From a checkpoint of a small transformer trained on Wikipedia.
Size: width 160, MLP 640 tanh GELU, vocabulary 4612, 3.69M parameters.
Architecture: biases, tied embeddings.
Training: a variant of SOAP for these matrices, 146M tokens.
Each number is 128 + 32 x the weight over its row's rms, rounded and kept within 0 to 255. Layers, rows and columns count from 0. The size above them is the row's rms in percent of the matrix's.

# layer 3 MLP up, 640x160, rms 0.125, rows 35-77, columns 80-159
size [119 100 113 106  94 104  92  99 109 101  98  90 106 101 118  68  96  72 106  89  87  97 109 109  93 103  93  94 101 110  97  94  90 102 106 105 105 106 102  95 106 109 100]
[[109 100 139 175 145 126 154  75 137 118 117 158 148 136 131 157  98  69 190 147 133  92  97 158 152 117 153 132 144 172 111 127 128 132  26  79 194 130  93 178 149 126 161 164  75 127 127  90 117 145  89 177 142 162 121 160 137 123 142 112  51 127  31 106 148 147 101 122 112 105  67 102 142 162 120 124 146 153 130 168]
 [211 138 127 162 105 127  66 102 180 172 143 134 103 106 188 160 115 172 146 154 149 106 121 110 187  68  84 100  57  91 194 125 113 134 168 127  62 125  72 118 166 115 109 131 138 136 151 122  51 108 150 140 139 127 170 132 125 181 188 193 158 157 133 184 114  97  96 102 155 168  91 111  85 117 120 120  92 140  84 109]
 [136 110  83 164  78 145 126 168 167 155 119 122  77 109 139 119 158 125 160 181 157 101  88 176 139 124 125 115 116  94 159 139 128 116  79 144 168 102 138 143  93 110  85 143 170 144 164 122 112 176 139 101 122  73 142  67 121 116  91 128 104 168 125  78 167 147 233 161 145 131 175 151 149 124 185 145 129 133  96 147]
 [111  74 125 107 168 124 167  97 123 105 127 145 156  74  56 137 144 100  71 100 111 172 111 102 111  97 161  99  99 170 118  53 204 111  85 130  68 116 132 172 175  95 136 180 175 122 156 138 165 167 160  93 169  72 147 123  79 122 108 133 148  80 140 107 130 124 115 143 177 128 120  47 139 135 179 136  82 140 137 117]
 [177 125 165 208 158 101 139 134 156 130 113 151 172 140  66 127 119 177  96 130 205  83 113 160 156  88 134 116 145 132  65 164  75 129 103  99 161 151 115 167 145 152 144 126 182 163 166  98  81 142 166 164 137 136 112 160 159  75 107 106 102 114 153 139 153 153 186  77 169  93 106  93 134 129 117 123 147 134 118 143]
 [210 127 111 165 147 156 172 116 149 136 117 173 118 147 141  70  80  78 168 135  87 161 123 140 144  86 167 189 156 125 176  88 133 100 136  58 119 109  87  95 162 118 148 111 241 153 116 141  99 122 155 128 164 106 109 131 110  93 163 107 118 112 162  89 121  28  88 120 155 132 122 134 188 101 163 173  99 127 152  86]
 [139 155  70  78 128 107 146  94 140 151 112 142 180 115 162 180 134 107  81  98 124 117 147 141 144 139 168 179  95  64 140 108 196 127 136 155 135 117 112 162 146 162 127  77 114 124 122  63 135 107 183 126 189 172  96 163 204 149 104  79  82 175 155 126  94 143 181 155 164 168 123 149 112 121 155 107 139 125 151 129]
 [131 166 174 117  97  98 170 117 127  91  91  81 120 164 134  92 161 118 153 183 126 142 172 106 155 109 137 127 106 143 130 132 170 125 121 100 123 136 163 174 135 133  74 171 121 147 120 138  92 158 154  90 151 153  96 148  99 167 150  52 113  64 146 135 129 124 187  56  92  65 133 116  92 152 157 182  86 129 121 149]
 [143 174  44 110 183 172 143  76 128  78  71 111 146 182 190 117 105  88 137 134 119 146 141 106 162 137 135 183 126 132  72 148 146 135  89 106 106 171  77 128 110 171 115 128  84 141 100 160 172 130 125 119 123  98 177  76 184 136 148 171 107 119 122 123 153  46 142 122 103  86 139 144 141  88 125  82 132  90 152 129]
 [124 127  77  99 131 135 133 105 102 113 102 135 139  65 155 142 127 168 115 132 133 117 116  68 149  96  97 164 139 148 130  87 117 192 160 109  96 112 129  85  88 211 171  93 191 151 114  82 138 143 124  66 130 105 143 166 126 206 116 137  79 120 160 150  88 138 154 135 140 170 130 151 122  91 166 198 127 171 127 116]
 [166 150  83 111 124 127 132 130 122 145 146 123 174 178 110 135 167 136 150  97 106  91 110 103 116 173 154 103  72 138 126 118 111 152 111 101  98 190  98 120 122 135  89  87 162 112 149 112 146 170 113  72  78 107 119 102  69 158 109  76 157 109 111 106 144 164 181 141 120  80 181 134  33 144 195 118  80 139 173 118]
 [112 139 107 136 166 135  45  77  86  84 134 133 136 142 201 143 149 143 105 180 117 111 160 181 133 102 178 199  82 113 103 101  82  83 149 151 127 112 127 162 134 127 114 143 148 143 153 112  81 117 106 111 134 143 139 157 150  95 145 103 176  92 109 146  76 165 170 101  93 183 117 127 103 116  16  88  93 172  95 103]
 [124  75 127 108 188 136 127 134  87 145 111  76 118 179 138  87 180 101 154 156 108 172 134 142 110 102  90 143 139  97 127 100 148 135 146  95 167 149  90  90 151  86  83 133 111 175  66 120 112 125 107 146 126 139 116 146 124 194  67 148 102  76 131 133 158  85  96 104 106  98 102 156 110 168 118 153 171  98 140 165]
 [128 182  93  80 102 149 145 146 151  72 157 139 123 118  94  70 134 158 181 150 114 112 144 158 130 190 130 147 118 158 136 127 115 160 146 115 120 111 120 131 172 154 137 168 157 136 199 153 107 139 184 153 118 103 111 161  64 167 111 154 153 154 194 109 140 177 161 106 119 124 174 138 131 143 171 168  58 162 119 193]
 [152 168  74  89 120 154 128 108 150 121 145 130  94 129 156 138 153 117 116  88 125 147 141 112 140  99  93 141 104  85 172 142 191 175 158 163  58 183 126 157 145 142 129 171 157 160 126 113 116 178  93  73 199 117 140 192 157  73  77  67 107 170 149 177 181 131 146 104 137 134  99 139 110 161 125 152  95 155 114 103]
 [122 183 137  95 134 122 105 106 196 111 108 134 169 100 108 165 131 129 151 143 123 141 152 153 150 141 139 193  78 195 136 146 142  74 118 130 152 107 105 165 150 167 133 114 143 129 122 117 125  87 117 136 132  89 132 130 144 110 158  86 108 177 123 147 175 132 121  29 151 135 123 126 116 150 111 115  68 125 139  54]
 [148 148 137 150 103  78  82 111 162 124 181 106 142  81  96 146  34 154 143 175 145 142 109 163 129 143 177 163  68 124 127 125  95 109 111 194 115 131 104 143 121 156 137  65  91  89  97 151 124 122  81 162 191 170 159 140 139 153 118  87 109 114 162 138 137 125  97  73 145 179 148 192 191 126 124 129 155 146 157 118]
 [160 175 143 117  99  75 112 131 116 112 151 132 138  38  95 143 128 134 153 148 125 127  88 159 170  97 165 255  65 181 151 116 106 109 123 204  90 106  61 153  91 144 165 141 113 141 158 170 126 165 108 103 165 150  85 137 168 138 163 153 110 128 107 120 139 100 158  46 142 167 121 113  93 123  86 111  29 117  69 114]
 [179  93 106 165 152 127 126 126  89 133 114 162 122 120 136 159 137 167 156  77  85 148 141 175 191 131 149 133 134 150 116  97 113  93 162 115 164 142 104 185 147 161 147 159 114 128 117 100 167  99 168 169 105 112 138 134 152  14 146  77  79 117  99 143 151 109 133 127 151 162 114  95 140  97 114 138 176 103 126 106]
 [128 107 117 110 127  83 131  97 155 112 133 131 199 103 134 192 113 149  84 132 123 113 121 175 118 139  95  75 108 113 136 164 201 103 129 110 158 100 104 174 143 157  96  94 126 126 140 101 134  87  85 152  98 101 117 107 156 160 176 117 180 155 123 100 111 189 118  82 158 110  80 153 112 171 106 184 117 174 102 115]
 [114 116 136 115  73 101 161 102  43 145  96 152 205 134 153 126 123 124 181 140 144  37 105 202 175 126 110 128  82 139  84 111 206  85 123 105  97 123 114 102 174 107 141 153 147 175 174 105  94 130 153 122  86 164  93 194  80 134 121 105 129  84 107 190 137 143 117 153 119 124 141  98  96 164 144 120 162 152 106 100]
 [ 68 113  84 152  93 126  85  72 147 140 153 115 160 153 175 119 158 114 135 161 136 151 147 101  71  99 165  92 138 118 167 152 180  97 111 110 104  81 137 118 150 110  75 207 144 122 234  67  92 133 187  94 126  68  78 106 157 164 118 106 161 117 124 193 139 158 103 136 140 196 126 126 149 126 158 123 113 137 154 166]
 [ 92  92  95 193 149 139 140  92 169 139 102 135 143 111  67 149 144 156 128 149 112 179 145 118 174  72 127 126   8 146 151 152 170 124 139 129 113 131 116 166 202 122 111  78  94 149 126 109  89 148 133 141 153 151 152 103 123 151 100 141 183 120 197  92 107 109 133 145 126 160  93 113  57 170 153 174 136 101 117  84]
 [117 151  79 118 142  75 140 101 156 134 112 149 202 180 155 198 131 101 198 111  74 132 183 115 172  89 135 173 148 159 130 104 219 128  84 115  80 145 109 172 142 195 128 192 104 116 139 151 186 109 168 155 133 136 162  76 107 100 110 130  91  87  63 129 129 133 127 119 110 136 159 123 148 146 105 103  83 148 154  50]
 [148 170  99 160 166 184 141  79 121 139  72 119 147 132  79 124 140 187 122 138  98 109  99 151 109 153 188 195  88  83 121 167 200 150 165  88  95 100 124 136  97 147 107 136 158  54 176 106 163 172 135  98 169 139 139 164  52 149 146 109 171  88 168  79 142 141 123 111 151 116 160 131 186 101 147 129 107 112 151 146]
 [180 106  94 143 144 123 142 111 131 111 135 159 132 105 114 134 182 127 145 167  62 140 132 142 165 180 144 136 132 133  93  55 135 103 126  91 124 101  82 162 118 117 110  80 123 147 120 139 103 140 131 160 149 167 101 114 126 170  76 124 137 167 157 147 144 112 143 107  99 149  68  92 114 134  57 123 101 175 160 205]
 [135 122 124 134 158  92  91 128 189 115  89 142 164 141 184 131 170  85 155  76 127 182 125 207 153 176 115 106 126 142 138  89 119 104 132 164 116 129 138 143  86 128 148 149  62 187 102 147 116 151  93 169 195  94  92 106 102  82 101 103 132 110 171 169 154 126 161 115  83 137 126 126 121 127 138 139  63 128 143 107]
 [103 153 146 164 115 167 134 126 129  85 142 168 109 102 153 125 157 163 150 125  81 192 150 143 150 145 135 162  11 141 100 154 120 136 129 103 166 143 192 145 132 145 125  99  52 168 108 117 147 211 135 120 192 103 147  67 105 127 125 142  91 123 128  87 138  94 113  53 148 160 120 111 120 129 128 124 122 170 150 146]
 [112  89 128  86 143 167 138 133 107 198 154 109 144 118  86 177 102 160 156 144 133 127 120 125 174 144 108  95 142 149 174 136 152  77 146 148 146  85 108 139 144 115 138 123 133 124 160 135 100 153 132 140 107  75 165 168 109  62 152 169 131 103  48 160 108  93 147 123 137 113 137 127  83 113 127 231 106 158  53 131]
 [122 162 158 118 100 130 169 115 118 138 113 140 139 158  86 117 162 160 143 135  70 123 104 139 183 125 169  74 123 123 149 169 162 141 202 168  98 145 110 115 122  94  72 102 192 142 155 157 156 116 123  96 125 134 107 144 114  95 128 145  65 179 140 158 124 150 146 140 134  59 129 180 170 146 114  87 123 158 112 166]
 [125 149 128 178 166 121 113  89 179 147 153 103 158 168 141 138 114 103 104 167 169 181 162 145 134 115 197 153 115 144 152  95 160  73 129 166 111 150  21 120 149 125 109 147 104 161  97 171 110  52 182  75  60 121  81  98 120 108  73 121 133 130 204 148 168 151 150 111 127 132 112 154 107 138 123 166 113 143 126 143]
 [148 157 131 119 171 112 115 151 179 164 126 169 138 137  89 106  98 127 162 109  86 144  95 130 113 156 133 131  39 125  89  58 123 143  88 181 167 138 103 168  58 106 107 118 101 182 139 170 124  98  98 174 174 144 112 146 176  97 106 129  91  97 161 120 116  85 130  59 161 173 115 162 171 151 127 127 153 115 159 135]
 [ 87 140  95 142 179 145 179 131 148 133 133 104 125 169 130 119 163 151 132 127 151 114 148 122  84  85 139 131 170 144  89 153  70 125 152 140 124  92 115 181 152 140 104 136 191  86 148 159 105  96 127 113 143 103 199 105 199 113 116  98 114 137 123 128  91 160 113 125 119  63 159 154 111  70 165 118 164 139  71 115]
 [ 39 149  81 153 154  93 140 146 156 158 134  70 149 128 118 114 157  97 173 113 131 123 100 121  96 134 145 153 100 109 142 126 163  87  66 103 139  70 154 108  98 102 130 151 163 184 160 184  87 128 139 143 157  97  57 121  92 163 143 148  79 155 155 108 136 157 178  66 171 149  20  99  91 148 135 134 129 119 133 148]
 [143 120  74 123 151 144  69  94 199 105 112 146  84 103 105 111 156 162 153 135 133 131 125 165 188 125 136 132 118  83 177 160 172 113 133 117  97  86 100 135 130 169 127 144 127 115 116 142 101 140 141  93  90  98 140 160  67  53 115 116 110 104 140  98 190 161 173 118 129 146 106  89 167 171 131 133 104 146  70 152]
 [125 138 205 112 141 139 114 157 113 125 128 130  82 106 206 115 152  59 138  90 122 130 138 148 120 154 101 189  71 102 124 104 108  93  44 109 109 196 115 148 129 133  94 111 193 110 129  80  77 171 143 153 187 125  77 129 129 129 139 178  94 154 123 128 121 133 173 110 152 122 150 102 103  98  59 111 174  56 173 161]
 [119 133 122 128 158  82  98 115 109 129 149 174 144 150 119 100 113 109  98  76  96 245 129 114 128 141 133 149 124 140 125 126  91 133 109 123 120 144 111 140 206 110 134 133 138 135 140 133 105 121 151  72 141  39 125 140 152 148  57 117 140 120 151 175 117 125 152 150  61 135 172 104 201 166 110 126 150 134  73 102]
 [ 89 154 134 164 172 167 159 142 120 129 147 106 142 132 162 145 155 107 185  79  97 126  68  64 149 105 114 158  86 155 166 118 122 138 128 138 114 143  30 105 173 123 147  84 190  91 119 161 148  95 114 149  86  84 154 112 107  81 150 154 171 123 141 148  78 100 149  99 166 127 169  78 113 119  77 108 130 123 157 135]
 [135 191 194 109  79  68 137 114 134 161  60 135 131 166 162 115 116  93 191 121  90 116 103 188 147 138 170 160 143 118 106 123 108 127 143  88  93 141  81 178 145  84 180 140 149 165 115 201 168 187 133  82 118 181  92 119 165 132 111 113 119 142  96 112 106 113 150 109 153 146 117 146 139 140 146 133  81  72 159 108]
 [111 110 130 107 112 158 128 114 133 134  79  91 207 143  84 108 174  74 114 159 103 115  97 157 106 168 169 192 142 133 109  84 135 129 119  98 117 145  91 111 154 111 135 193 168 104 105 160 138 130  85 111 163  87 163 149 101 102 141 174 120  78 113 158 176  96 189  78 153 157  84 124 202  87 154 166 127 108 183  83]
 [123 127  80 110 146 116 134 135  92 135  80 116 149  89 133 156 111 148 155 103 110 174 103  76  96  70 158  28 193 144 118  98 160 182 131 118 127 128 131 140 114 216 120 134 133 113 180 132 159 168  94  91 111 114  96  59 152 147 120 162 117  99 145 180 139  81 111  95 128 150 104  76 138 165 181  80  99 128  81 110]
 [177 122 134 110 125 120 146 145  85 128  93 112 140  97 116 104 113 197 162 166 108 120  37  66 146 131 131 109 119  89 125  68  87 192 137 143 128 132 155 148  86 115 125 148 108 117 135 110 166 103  87 144 128 130 198  62  92 150 159 210 126 125 170 146 118 159 140  97 109  88 112 123 112 101 178 134 102  81 155 119]
 [ 97 166 114 127 180 160  76 159 106 155 100 104 128 160 161 148 138 103 139  96 106 135 105 147 102 171  99 136  99 106 146 112 182 108 102 208 107 112  58  85 134 130  95 128 159 111 115 135 108  77 125  85 202 122 141 131  96  91 165  81 142 159 152 127 171 132 185 123  97  98 141 129 157  82 116 147 151 123 106 135]]
# layer 3 MLP down (transposed), 640x160, rms 0.0884, rows 35-76, columns 80-159
size [121  79 114  98 102 118  93 100 111  99 107  79  99 104 100  69 113  70 100  81  94 104 107 111 104 111 104 105 113 115  85  91 107  87 118  98  91 107  94  89 103 105]
[[168  65 171 134  90 130 145  56 155  94 131 167 116  94 143 153  98 121 172 138 197 176 152 169 163 119 135 102 101 120 110 138 160 139  88 145 121  88  92 130 107 154 136  99 136 137  73 101 186 184 155 172 173 151 137 196  93 122 126  76 122 133 126 139 169 143 145 111  81  89  93  83 113 136 125 147 152 132 129 204]
 [140 202 216 171 119 116 139 136 155 120 163 147 142 154 134 135  93 140 158 103  98  89 181 179  73 170 153 152 158 156  77 131 100 126  93 144 148 160 102 169 124 125 113  78  49 212 143 111 139 161 138 102 134 105 170 119 130 149  74 124 159 172 135 111 127  81 150 106  85 114 114 160 170 127  96  87 144  97 138 119]
 [ 65  96 104 130 140 100 135 123 183 183 129 150 123 130  31 103 120 143 182 148 132  72 130 107 149  91  98 125 122 101  98 168 149 101 103 136 150 163 159  89 134 158 126 152 137  47 142  77 167 198 132 107 118 153 107 129 136 143 100 170 111  97  79  78 168 169 165 139 156 111 144 140 124 116 187 180 154 153 139 142]
 [154 135 101 134 192 103 151 137 108 129 159 120 167 156 132 147 117  77 139  88 131 185 148 145 128  53 183 130  94 117  88 121 113 127 150 173 121 152 147 133 113 133 132 144 150 138  99  38 152  68 138 123 155 117 102 129 146 131 116 138 166 102 126 155 106  98 125 131 109 119  86 134 167 154  76 129 152 105 113 113]
 [109 171 153  97 129 124 135 122 156 166 141 151 136 115 107 139 106 136 138  88 129 132 199  35 124 141 110 110 134 139 154 147 113  60 105 201 127 113 127 159 158 131  92  99 119 124 131  89 130 120  64 140 149 161  95 134 145 105 152 148 125 102 103 125 132  88 125 156  91 189 197 128 175  44 149 100 129 130 106 140]
 [145  95 128 202 112 185 140 119  55 150 128 158  86 141  76 113 101 128 147 126 171  75 150 101  94  98 171 159 108 160 112 109 151 135  82 101 124  92 163  70 123 147  85 148 113 146  89 145 149 120 127  92 121 159 138 139 114 107 168 164 137  92 128 143 109 111 151 141 144 137 105 209 132 135  61 147  98 116 118 131]
 [155 121 130 188  78 152 101 155 164 129 164 150 184  76 104 129 101  99 147 111 199 119  84 145 119  90  84 141 114 124 170 184 131  86 107 103 143  73 183 119  93 142 156  97 133  83 146 125 130  96 108 117 118  85 142 119 122 139  93  95 194  96 191  78 131 142  97 141  96 141 105 131 192 110  53  94 164  93 139  74]
 [128 120 176 148  76  92  73 133 162 164 144  79 131  80 111 115 147 182 133 181 145 136 139  91 138  67 115 101  93 114 105  95 106  78 122 115 136  89 154  75 134 124  84  63 146  96 121 131 137 120 132 113 174 135 104 168  99 187 133 158 152 156 171  56 118 125 113 146  90  40 159 188 138 137 120 141 174  99  99  95]
 [133 103  85 129  58 202 105  90  87 118 200 124 155  91 119 177  83 122 143 117 161 114 150 159  92 112 116 133 148 107  76 127 127 177 147  92 112 129 182  83 161 102 108 159 131 149 133 106 183 132 134 171 104 181 121 168 118 154 160 122 103  80 108 103 117 154 119 112  83 122 117  77 161 109 102 141 146 170 116 125]
 [174 137  55  63 147  70 107 183  94 147 101 130 158  75  90 133 124 129 107 100 161 136 119  88 135 174 104 116 108 146 158 120  98 169 140 100 171  68 110 172 155 158  86 115 169 153 188 109 136 102 151 195 144  83  87 126 157 151 145 109 104 194 118 173 152 145 102 128 148 124 159 111  93 149 154  87 113 143 106 101]
 [153 139 122  91 160 128 153 144 110 123 149  69  64 119 135  95  81 111  91 122 139 212 160 167 108 118 165 149 159 104 109  77 136 117 132  92 102 185 115 121 181 104  89 121 111  99 167 142  54 115 145 144 148 128 146 111 125 138 100 144 140 131 130  88 131 128 129 100 126  81 185 154 161 108  68 180 187  72 133 120]
 [141 145  97 133 103 193 188 113 150 119 124  52 115 149 126 156  77 187 132 146  91 140 154 114 101 124 133 190  89 160 111 159 148 109 120 135 184  82 142  85 116 131  92  87 160 122 100 109 194 140 147 179 166 119  96 122 175 158 127 102 126  59 129  98 129 111 174 136 136 135 118 166 166 134 112 131 140 131  91  89]
 [107 111 168 148 171  97 107 155  83 117 131 135  86 103 141  91 151 163 199 133  89 135 103 155  98 160 158 188 175 106 108 161 145 120 115  73 105  88 144 145  99  92  98 125  95 125 122 143  92 130 164 130  86 138 113 161 119 150 137  80  75  84  95 113 126  98 169  91 117  86 172 173  96 174 126 134 143  74 125 108]
 [ 59 131 143 128 160 119 133  94 180 125 100  89  68 119 122 102  70  72 146 114 116 134 145  57  95  93  87 161 119 107  78 116  69 130  56 134 105 158 153 156 171 151 141 142 109 115 147 107 119 180 160 163 167  93 164 134 170 174 154 135 160 133 210 171 122 135 151 164 140 102 115 113 117 156 106 166 161 122 133 120]
 [137 158 135 230 147 129 128 108 103  74 138 154 149 142 208 157 119 172 148 150  95 120 160 165 129 100 151  55  85 104 130 136 141 103 191 159 122 115 149 151 191 143 153 113 143 217 145 145 173 141 106 134 110 108 126 110 181 155 148 126  88  85  79  80  93 126  90 154 114 112 116 116 171 143 112  91 102 144 213 116]
 [144 100 128  87 167 177 108 170 141 154 160  99  87 160 109 117  95  68 131 101 156 132 113  68 154 130 148  80 168  98 168 163 158 108  93  71 147 110 151  83 104 132 149 162 121  94 106 171 108 124 118 151  98 133 125 109 112 168 100 117 112  81 130 147  94 119 113 184 107 139 150  96 125  80 107 117 193 152 127  94]
 [ 85 141 147 125 112 117 177 138 118 124  99 155 116 195 188 129 120 127 136 185 148 176  75 125 161 124 150 152 125 125 130 133 183 146 149 123 169  78 141  84 158 127 145 127  94 109 162 177  88 176 123 150 129  68 170 125 143 154 117 163  87 140 170 155 135 124 138 120 102 146  90 115 124 133  59 119 151 124 113 192]
 [171  82  69 125 124 142 168 146 206  91 119 144 130 138 172  94 113 131 143 104  97 191 160 124 104 129 139  84 139  70 123 153 163 132 149 155 147  83 135 106 179 190  55 137 167 185  97 192 156 160 149 178 157  85 161 148 124 136  96 147 134 121 179 141  98 112 107 203 129 117 159  56 166 134 123 111 102 111 110 113]
 [192  95 171 147 146  82 164 135 112 100 124 158 116 155 169  99 146 138 153 148 184 153 169 150  87 119 128  74 178  94 117 144 131 125 139 151 199 124 109 116 115 122 177 124 101 125 108 169  85 133 103 157  81 142 121 180 183 102 106 148  82  86 177 140 152 135 138 168  95 132  78  82 131 140  82  66 173 152 143 110]
 [145 150 149 137  94 132 147 109  90 100 151 104 152  81  73 142 110 126 100 153 125 120 192 107  97 110 146 117 158 135  72 136 119 143 132 118 123 102 188 118  87 115 189  94 118  73 115 122 150  94 149 154  98 149 139 115 140 151 126  74 144 142 127 134 132  86 156 147 134 159  89 141 106  84 113  66 144 145 161 132]
 [147  91 163 138 174 123 122 135 164 132 135 112 197  88 117 100  80 132 108 138 103 148 168  93 126 112 105 131 168 105 129  99 101  96 123 137 127 146 134 114  95  86 215 105 120  61 158 107 113 175 113 114 156 151 120 153  79  91 118 102 153 175 121 115 140 107 180 135 153 121 171 126 186  81 131 114 201 115 160 140]
 [162 131 141 181 122 150 124 182 163 114 126 168 161  88 131  98 158  95 143  99 127 133 100 141 109 162 101 100 199 169 131 134  85 152  88 164 165 166 198 135 122 153 167  96 111 122 110 147  96 146 107 121  95 145 152 101  87 158 148 136 155  99  80 163 170 113 133 118  99 156 102  64 132 100 121 127  96 147 152 114]
 [134 106 101 129 128  94  96 139 138 102 141 166 110 110 132 141 118 153 177 105 115 160 132 114 154 158 137  92  37 145 122 133  97 135 171 144 152 147  84 102 139 105  87 127 109 122 108 120 136 125 110 174 144 176  96 176 128 147 117 117 143 106 101 110 153 119  90 111 102 136 155 133 125 149 173  97 116 168 127 142]
 [182 108  68 136 143 192 138  19 130 119  92  45 161  85 141 117 129 101 164 116 186 141 178  94 139 138 112 179 101  97 150  77 155 175 128 171  92 157 120  79 121 132 110 123 120 159 132  50 157  95 146 166 128 139 100  98 129 166 112 105 139 110 102  77  60 124  93  85 171 127 133  75 168 113 180  88 104 138 142 113]
 [133 115 156 181 114 196 166 158 160 115  61 164 180 150 167  85 157 110 129 181  96 214 138 107 105 134 106 188 160 162 121 157 126 155 104  98 114 110 114  90 149 224 147 131 151 153 125 113 103 161 166 130 107 128 140 117 136 166 134 125 126 121 174 145 125 121 107 145  97 156 128 132 119 139  74 138 125  73 111 144]
 [ 84 172 153 177 177 143 170  98 109 129 172  92 185 146 181  49 151 130  64  97 141 159 141  93 108  89 205 122 148 109 107 117 151  85 141  97 124 148 123 150 152 157 140 152 113 142 106 104 148  93 162 103 145 119  90 182 150 128 145 110  73 138 115 102 165 116 108 117 186 122 113  97  90 100 136 121 176 150  91 110]
 [152 155 155 148 100 185 108 166 158  95  77 127 135 166 131 150 108 170 103 154 157 163 141 112 170 138  89 132  88 156 178 158 145 150 114 192 193 154 152  84 193 123 156 143 130 142 123 160 121 104 104 184 112 126 150 130 150 105 148 188 136 147  86 154  76 115 104 156  81 110 132 137 175  76  95  89 101 151 169 156]
 [156  99 127 130 137 145  96 133 189 142 103 107 178 142 161 115  77  73 150 195 130 143 101 153 155  86 111 133 136 109 156 163 120 140 142 137 203 123  86 133 153 135 161 103 124 112 140 145  93 146  99 168 135 101 109 111 130  77 145 173 166 121 104 149 102 137 136  93  78 201 108 162 162  57 129  87 116 119 127 151]
 [127  91  83 103 111 169  95 117 139 106 145 124 125 104 100 161  94  98 134 128 119 110 181  81 157 121 158 197  51 160 167 150 185 140 148 163 190 103 123  99 163 124 153 132 124  75  93  95 193 111 105 168 133 122  53 104 135  44 114 122 150  69  83 158 151  89 109 177 130 122 166 101 148 148 132  95  98 175 133 184]
 [158  73 133 104  95 154 111 142 162 210 150 168  64 142 126 122  61 153 179  90 108 143 141 109 120  90 162 108 134 109 132 112 120 148  87  81 191 164 171 112 146  91  83 140 135 147 100 131 108  75 163 133 103 163  54 154 114 180 153 138 103 160 150 163 135 117 119 194  97  94  92  91 147 127  98 192 119 113  98 148]
 [203  88 138  83 140 180 132 156  87 105 105 136 100 191 134  92 162 114 146 131 141 125 138 140  99 151 124 114  77 158 138 109  96 136 114 138 133 191 173 131 165 117 129 143 153  98 227 113 142  83 169 135  96 104 124 120 105 161 145 158 117 120 109  58 141 135 108 132 135 106 148 177 133 125 170 132 147 143 113 133]
 [147 172 165 111 159 156 159 127 104 134 134  51 118 174 172  62 125 122  88 110 158 162 117 113  95 123 115 139 129  43 125 110 166 112  96 119 151  90 132 145 114 174 139 185 109 125 138 132 127 178 192 138  93 151 178  99 200 165 101 151 117 195 129 168  76 109 103 101 125 134 102  85 105  92 106 135  82 163 171 105]
 [ 96 160 163 133 113 121 102 136  99  72 118 203 136 143 135 103 154 110 131 127 133 153 107 120 194 201 119 128 187 116 134  78 103 155 180 139  90  71 132  99 159  90 124 128  88 153  97 124  92 158 175 162 143 129  89 112 148 145 124 133 119 168 141 143  83 136 137 135 134 101 123  83 192 120 149  95 123 163 131 163]
 [136 145 110  97 109 152 109 107  98 101 102 162 143 111 128 122 171 178 148  95 104  95 168 153 161 126  53 149 157 151 135 153  75 126 153 112 196  90 104 142 166 191 129 202 116 110 110 116 182 120 100 103 158 135 136 129 134  87 115 111 120 142 131 101 148  62  86 191 121  74 201 145 133 138 105 133 130 114  94 149]
 [113 167 113  96 163 116 100 147 122 149  89 128 140 100 161 157 179  70 119 107 162 130  95 138 119 192 136  68 158  94  58 177 146 126 126  89 119 108 121  91 139 158 112 113 182 122 167 106  96 183 130 145 173 126 143 130 119 156 109 188 142 144 100 192 159 126 134 142  90 102 140 115 160 113 118 132 151 151 173 178]
 [111 105 138 164 149  94 112 136 107 154 170 156 105 150 124 143 173 122 146  51 184 130 171 109 137  44 179 123 141  98 173 146  86 150 107 134 118  76 126 118 134 165 123 196 131 141 155 145 153  75 138  91 103 124 126  58 167 174 100 125 164 160 148 143 147 157 143  60 133  79 134 180 130 119  95 122  90 151 175 125]
 [123 103 103  94 101 110 115 109  89  71 123 128 147 119 132 178 171 145 153 125 139 126 128 130 158 170 100  95 169 149 126 157 105 144 163 128 126  88 108 150 164 172 102 153 143 125 144  82 125  80 114 169 108  28 117 140 105  70 147 106 143  59 138 125  35 121 133 163 116 122  95 137 174  93 133 135 102 136  68 181]
 [166 114 119 170 103  86 161  70 148 126 119 152 130 149 156 117 144 116 141  91 137  99  62 144  30 159 105 176 114 129 120 121  78 108 141 138 139  92 166  63 128 112 105 165 116 114 109 161 167 144  95 179 109 153 105 192  85  88 137 156 127 127 129 145 189 103 185 119 112 129 130 110 112 122 127 129 134 134 114 136]
 [150 131 148 100 197 122 162 133 168 116 100  66 139 152 120 118 131 128 145 114 108 120 157  94 146 203 137 136 175 141 107 140 109 175 104 155 170 167 131 186 127 120 141 162 144 125  72 120 126 128 140 127  76 140 109 161 156 130  88 135 149  75 187  93  67 178 129 141 110  83 188 130 141 138  75 159  96  72 126 140]
 [118 133 161 144 116 120 118 158 101 102 184  57 100 143 111 119 150 149 127 112 153  90 169  96  96  93 147 120 135  98 131  71 134 131  88 141 138 151 146  87 143  95 135 143  82 115  75  79 112 185 114 179 146  70 119 108 107 144 149 138 141 122 139  85 158  78 112  95 110  52 165 129 124 157 111 194 115 107 151 155]
 [ 86 110 114 120 100 174 177 108 136 107 125 168 103 179 141  90 146 135 158 136 132 125  88 103 166 138  95 127  79 168 148 143  93 132 153 105 105  70 100 125  98 104 105 164  88 164 128 132  97 151 133 133 109 112 114 132 106 106 115  95 105 124 107 110  49 137 165 165 101 146  84 134  92 179 156 110 102  64  51  95]
 [113 131 130 116  84 127 105 143  95 161 138 141 116 162  76  71 134  91 100  68 102  80 127 172 109 142 150 143  75 145 149  80 118 161 175  82 108 163 111 114 128  58 123 136 129 100 132 115 158 137  92  55 120 128  96 119 105  83 159 112 186 131 100 106  50 167 111  89 128 150 176 130 130 174 104 114 140  80 116 112]]